config.toml
hidden_size = 64
vocab_size = 2048
hidden_act = "gelu"
norm_place = "pre"
norm_eps = 1e-05
rope_theta = 10000.0
qk_norm = true
init_std_o = 0.0
beta1 = 0.95
lr_head = 0.0101
decay_fraction = 0.686
decay_shape = "linear"
max_seq_len = 512
doc_mask = false
dataset = "wikipedia_en"
Each number is 200 + 20 x the weight over its row's rms, rounded and kept within 0 to 999. Layers, rows and columns count from 0. The size before them is the row's rms in percent of the matrix's.

# layer 8 MLP down (transposed), 256x64, rms 0.613, rows 224-249, columns 0-63
097,210,221,207,164,215,171,209,203,184,192,188,207,209,192,235,194,199,182,214,211,222,177,188,238,219,200,225,213,200,243,202,195,214,181,222,208,232,224,177,209,206,183,186,176,234,214,176,206,203,201,204,160,181,204,223,207,181,145,177,226,205,184,222,190
095,182,186,151,183,205,196,225,221,207,203,224,191,181,217,226,195,186,224,193,199,195,211,172,194,184,154,153,217,228,200,159,200,185,204,189,200,211,232,212,176,235,186,228,216,195,206,179,223,206,218,169,191,209,198,223,235,188,192,221,198,213,185,198,186
094,169,250,197,223,189,189,187,255,180,173,182,205,218,216,187,191,179,192,198,169,186,191,206,181,205,212,181,173,159,227,238,203,204,207,170,212,184,196,214,203,204,187,200,204,225,153,215,168,197,184,217,203,200,226,202,184,186,188,216,190,199,181,191,208
106,230,211,194,188,176,198,200,169,178,172,223,199,213,223,224,204,226,175,188,242,185,209,211,191,207,180,192,197,213,221,191,252,208,229,204,198,238,209,199,162,204,184,221,213,197,204,166,211,219,172,208,236,204,216,186,163,217,184,189,203,214,192,216,179
110,185,179,184,190,229,213,216,245,189,221,213,190,200,154,182,219,190,215,214,198,211,200,230,186,208,195,201,189,185,154,243,205,165,194,201,234,200,177,200,167,182,186,208,215,182,195,189,206,235,188,220,175,207,187,209,178,217,175,180,176,227,194,194,189
093,205,177,194,173,179,194,221,210,176,200,227,198,209,176,221,224,260,217,180,191,191,199,201,176,201,232,182,222,200,203,195,200,177,181,199,223,181,203,194,197,220,185,172,177,177,219,218,210,204,190,230,210,195,211,169,232,149,195,212,222,214,191,223,232
106,223,213,227,191,208,154,182,216,226,180,197,197,206,195,221,194,232,203,209,168,195,186,195,203,210,159,184,199,216,193,174,187,199,187,209,196,216,220,213,210,233,181,184,201,201,175,162,247,163,188,187,173,202,195,215,200,182,167,224,229,182,178,176,208
121,227,204,186,194,161,219,189,221,197,236,178,184,187,208,203,216,236,198,183,206,191,155,228,162,175,201,205,196,223,206,217,187,176,243,223,185,208,213,202,206,200,205,226,183,187,196,198,198,222,168,183,238,192,217,166,199,177,207,205,181,188,162,213,201
084,197,187,210,221,197,189,184,216,200,208,243,205,227,213,191,186,197,147,211,185,217,204,224,223,193,200,206,204,213,227,217,191,211,166,232,234,177,160,190,189,198,225,186,186,169,232,201,181,183,212,231,207,187,193,159,170,218,182,188,176,215,205,203,214
112,173,215,214,182,208,189,182,182,226,203,214,190,220,218,180,200,177,230,206,190,152,213,224,201,197,229,200,186,235,203,203,251,194,208,183,188,196,207,170,193,206,191,189,200,218,224,173,192,168,167,213,237,221,193,219,170,183,174,227,184,181,222,200,206
090,201,199,237,223,208,213,206,197,189,183,200,206,172,199,193,212,207,215,257,198,186,190,200,218,186,193,212,207,207,215,210,194,204,197,180,199,201,183,218,199,185,180,210,220,205,190,233,178,183,179,168,190,215,206,169,250,198,180,129,190,196,181,194,242
090,202,230,176,186,172,178,158,173,194,236,214,195,213,194,251,210,206,192,193,203,201,170,184,196,223,179,162,187,196,202,168,165,185,212,215,177,213,183,216,190,190,187,182,201,220,219,220,224,202,200,188,239,206,202,172,181,203,196,194,203,192,160,173,200
100,173,218,199,191,175,194,195,224,188,200,209,189,225,185,219,201,217,213,214,173,218,229,234,223,179,187,159,216,204,201,174,184,176,225,184,159,187,193,221,227,214,206,186,196,223,191,183,197,183,175,209,188,228,212,211,164,149,207,226,176,204,220,184,209
111,188,186,217,180,204,160,197,194,217,203,216,230,225,214,195,180,200,215,199,199,197,201,179,205,207,203,192,208,217,186,222,173,211,216,200,209,205,239,176,187,178,236,157,199,218,228,226,253,224,169,197,184,217,211,227,197,167,181,233,200,205,189,209,229
102,196,205,205,188,223,193,158,213,206,190,190,199,229,221,231,213,246,170,191,187,204,228,192,182,213,197,194,185,221,146,196,229,211,155,218,214,210,190,206,232,219,164,189,197,193,163,187,233,195,192,215,193,216,193,213,229,201,200,217,193,187,201,204,223
097,218,199,198,248,184,208,239,197,205,168,192,215,212,215,199,223,178,200,223,201,189,213,244,164,241,205,211,200,224,246,219,176,169,211,204,183,219,214,225,196,179,196,206,175,215,188,194,218,211,177,210,183,184,179,186,212,192,171,225,199,169,204,189,195
081,188,176,206,206,195,235,189,206,207,234,237,174,203,197,256,196,222,226,204,195,225,222,177,210,201,176,189,219,191,190,176,216,168,197,191,200,196,188,223,228,197,221,172,188,178,188,188,199,212,213,204,224,215,180,203,197,187,232,225,212,213,233,241,173
093,184,173,184,166,177,195,172,174,188,232,161,211,204,205,217,237,222,158,164,226,214,202,202,206,216,186,182,178,212,231,194,205,219,209,229,185,209,234,201,209,223,191,181,202,188,189,192,205,207,223,165,193,214,189,204,198,166,184,236,198,216,207,214,211
112,189,215,201,216,176,190,186,153,191,197,179,169,181,225,182,210,206,204,231,221,206,233,202,196,208,224,157,186,192,198,215,218,174,244,212,208,223,180,200,212,191,239,179,191,227,197,209,192,210,241,219,212,230,184,209,220,202,187,181,176,218,191,174,208
091,190,221,139,205,203,199,210,175,194,231,234,177,201,212,196,212,190,160,221,208,189,194,213,230,204,167,181,208,208,197,201,206,196,224,216,183,178,200,213,169,225,213,231,190,178,210,200,205,237,184,210,188,248,203,191,197,167,229,212,176,210,196,182,195
108,179,194,187,238,186,260,217,170,216,204,189,216,192,201,203,203,193,178,217,199,212,197,219,198,180,190,179,207,231,189,168,202,214,227,179,217,185,181,147,206,203,198,208,175,207,208,207,178,202,166,185,207,256,217,180,215,182,194,211,188,185,217,204,214
083,190,180,202,189,190,203,186,187,200,183,210,172,190,176,185,193,203,187,218,206,214,225,184,172,208,230,215,166,226,186,217,174,192,222,178,217,178,199,193,166,204,179,219,184,203,215,173,161,194,206,203,166,176,185,157,210,237,172,206,208,189,195,147,205
105,232,187,226,192,212,192,215,200,218,182,211,206,248,217,184,204,178,220,175,201,207,199,223,191,217,215,249,227,196,172,235,234,175,169,178,200,184,187,191,174,183,185,225,193,182,216,186,187,186,186,188,206,204,200,181,199,197,204,193,156,207,235,224,182
091,195,181,209,225,225,153,205,213,237,211,208,178,178,177,222,187,190,218,220,196,212,215,214,213,218,198,231,222,175,165,194,161,214,186,234,218,188,197,168,204,195,218,181,204,221,156,209,213,169,211,206,216,182,193,221,179,191,187,182,182,213,224,185,192
089,203,224,175,203,209,170,196,203,221,201,191,219,171,183,210,214,248,211,201,188,229,203,199,190,223,215,199,238,208,240,211,167,204,217,217,218,226,174,214,181,210,169,206,200,211,213,191,197,205,212,217,192,173,220,252,163,192,183,171,235,205,206,201,204
124,192,204,200,186,191,213,218,204,191,165,174,187,221,216,219,235,222,204,189,212,213,181,206,216,204,201,230,185,234,154,188,230,188,252,169,208,193,231,235,214,174,193,195,200,184,158,187,226,203,184,167,198,192,222,219,204,204,220,200,192,179,208,200,193
# layer 8 MLP up, 256x64, rms 0.573, rows 225-249, columns 0-63
104,212,184,210,183,196,249,249,194,193,201,213,232,207,178,178,199,194,201,201,220,180,144,210,177,231,198,217,217,190,208,196,195,187,211,206,211,202,177,203,210,184,200,220,216,204,187,171,144,220,195,228,231,224,202,217,215,202,237,203,212,191,207,197,188
098,211,204,231,169,235,224,209,181,195,212,183,178,185,203,218,230,241,192,174,217,209,204,199,184,208,215,209,202,187,179,171,158,208,173,216,190,200,175,222,217,209,213,233,191,226,190,209,229,199,211,196,182,188,175,247,179,199,180,198,185,220,240,199,206
087,186,198,207,194,200,187,244,204,184,180,192,202,177,166,189,213,196,208,207,163,188,199,202,207,193,181,163,186,235,163,193,161,205,200,189,170,209,178,246,178,222,223,192,186,166,186,192,195,203,168,217,206,224,198,204,185,225,221,234,202,199,210,215,168
098,210,207,223,179,182,199,174,202,188,204,163,211,177,220,212,192,222,196,193,213,236,197,212,212,213,190,170,220,214,182,185,170,186,217,188,174,189,227,189,244,200,173,231,178,186,209,220,191,203,147,227,191,216,206,202,183,158,212,175,174,190,204,186,180
099,179,208,216,228,175,239,175,189,187,214,168,199,164,206,182,175,171,188,222,199,167,179,228,217,170,222,209,205,202,200,191,168,196,205,162,177,225,191,200,201,223,172,203,225,216,196,193,169,218,202,211,190,183,197,234,171,201,185,184,189,169,221,201,193
101,223,201,201,209,179,231,206,199,194,147,207,218,185,195,216,181,209,187,228,178,182,215,163,203,190,201,183,198,222,184,207,240,195,182,185,165,234,182,221,203,177,235,207,183,174,161,202,193,198,218,176,176,235,205,191,189,179,208,183,209,196,168,188,217
097,180,177,183,187,173,185,162,184,187,222,175,166,218,215,229,219,201,190,190,206,210,201,203,207,210,221,189,238,195,181,185,239,189,202,191,186,199,188,184,198,232,198,196,129,212,210,180,216,209,228,222,203,172,211,197,222,194,203,179,199,213,238,206,189
094,178,196,212,192,192,223,170,226,175,202,174,169,206,188,216,178,225,195,197,201,193,179,203,197,181,199,197,217,201,178,205,196,196,195,204,206,186,241,229,220,239,238,231,188,226,180,246,225,192,166,212,178,222,214,212,177,183,171,186,209,174,195,201,174
101,237,198,219,182,208,229,174,195,228,219,178,168,198,227,211,182,217,201,202,181,164,169,212,239,191,223,208,212,216,208,205,173,182,184,197,188,191,221,188,179,207,251,230,188,216,183,199,211,226,178,208,206,197,197,201,205,185,202,205,228,251,196,214,178
092,179,199,219,194,221,190,196,190,198,248,221,237,154,184,216,213,215,198,193,193,204,204,215,197,196,202,184,213,246,228,208,233,204,197,198,164,254,201,197,214,171,204,198,212,164,214,205,188,191,221,177,203,191,212,185,224,226,208,220,199,238,191,182,196
091,172,179,189,220,223,236,214,207,187,184,227,173,191,219,181,217,175,178,171,188,214,231,186,236,208,168,206,203,197,217,177,200,165,181,179,211,165,166,187,216,214,215,212,201,243,227,202,213,206,179,210,182,195,210,221,175,224,215,215,191,201,180,213,195
096,189,165,189,192,209,201,165,188,197,173,192,216,198,211,197,212,205,219,195,178,171,208,182,174,200,197,164,156,230,196,193,204,192,239,198,170,234,195,195,200,211,209,225,205,218,176,219,224,209,199,186,163,206,154,234,211,202,201,154,204,198,215,218,191
096,202,226,174,222,213,222,209,201,193,209,203,194,152,215,196,170,181,213,159,217,193,179,156,190,206,223,217,260,190,202,204,202,201,184,211,172,214,172,209,206,178,206,197,185,198,192,179,223,208,201,192,200,245,184,196,182,176,220,188,200,210,213,161,196
109,232,225,185,229,203,226,174,207,163,211,179,186,204,227,210,168,190,200,208,188,214,220,223,190,212,234,221,221,178,226,206,184,178,216,215,175,183,234,232,187,208,197,202,209,216,168,200,185,214,204,233,219,203,215,227,198,172,217,186,206,195,204,194,150
092,206,186,190,195,209,192,172,231,195,205,221,189,161,233,206,195,204,183,198,210,199,169,187,231,196,165,215,195,173,176,245,190,194,226,191,169,212,182,202,210,205,205,209,202,197,182,194,171,243,194,215,201,178,212,222,167,205,209,197,208,215,262,212,185
096,172,195,237,235,211,176,210,191,181,213,183,210,183,167,198,199,166,188,197,190,169,253,216,194,214,190,166,184,215,199,170,200,214,218,236,172,217,218,196,199,167,194,166,202,219,194,232,220,216,192,194,204,184,213,201,221,199,197,181,206,216,183,165,206
092,166,172,226,202,187,220,182,219,191,225,158,212,219,158,222,198,235,184,197,184,197,208,180,221,185,181,191,205,228,238,223,225,175,203,187,210,178,192,215,192,215,210,211,222,167,183,178,199,207,180,220,215,216,227,226,189,206,224,233,195,199,176,201,208
103,226,206,199,210,197,235,186,232,203,197,187,192,190,207,192,194,224,229,191,206,208,189,187,219,190,185,232,186,211,209,146,159,174,156,198,206,231,176,214,232,211,223,170,221,192,171,199,197,181,217,192,191,176,201,187,205,197,215,167,238,183,206,215,201
096,214,201,227,198,153,217,209,202,217,222,187,211,218,189,219,224,208,241,186,190,212,182,210,189,172,216,206,186,214,219,240,186,234,191,177,211,205,199,184,216,203,237,194,262,191,186,189,212,204,215,214,203,198,190,171,210,184,228,195,238,221,216,179,194
103,231,181,232,191,192,207,178,184,193,219,214,171,151,192,203,197,196,166,218,205,189,175,175,214,175,199,193,187,183,200,183,194,221,166,197,148,220,233,184,203,207,206,182,196,210,212,206,150,217,184,199,205,181,226,208,174,177,190,166,196,202,199,205,217
099,180,215,194,207,196,164,211,194,193,227,177,232,188,194,159,220,207,203,209,201,169,163,180,196,200,238,193,228,185,204,172,156,161,174,204,184,205,197,187,195,218,187,178,217,196,220,204,238,174,182,179,198,202,203,167,182,200,216,176,212,190,182,210,179
100,207,190,215,207,238,230,213,213,212,190,173,212,163,199,184,223,197,222,219,230,181,196,190,167,226,237,200,221,212,204,192,209,241,213,192,171,210,179,216,240,188,223,186,194,166,172,203,200,192,201,206,207,229,211,215,199,173,218,187,213,197,198,246,185
099,195,196,235,185,157,219,210,222,182,186,185,232,248,207,207,194,213,201,165,202,189,205,155,169,207,217,188,206,203,214,187,229,176,193,192,202,216,165,190,207,192,175,201,225,184,201,217,210,245,194,219,193,220,179,214,210,227,194,211,216,183,175,201,170
094,198,193,219,159,214,193,210,194,211,219,184,228,203,181,200,211,171,176,216,211,172,184,235,204,196,217,207,221,244,219,226,162,220,199,148,202,216,188,197,205,217,249,168,194,192,221,207,209,231,194,216,199,191,195,161,199,193,199,218,210,202,185,197,185
103,195,198,207,212,182,218,194,199,195,187,174,193,186,178,216,211,168,167,166,198,186,210,207,202,214,199,204,174,233,196,202,235,147,224,194,159,214,206,185,167,209,228,201,213,211,170,221,208,196,228,229,197,211,175,163,191,190,220,174,198,166,183,188,213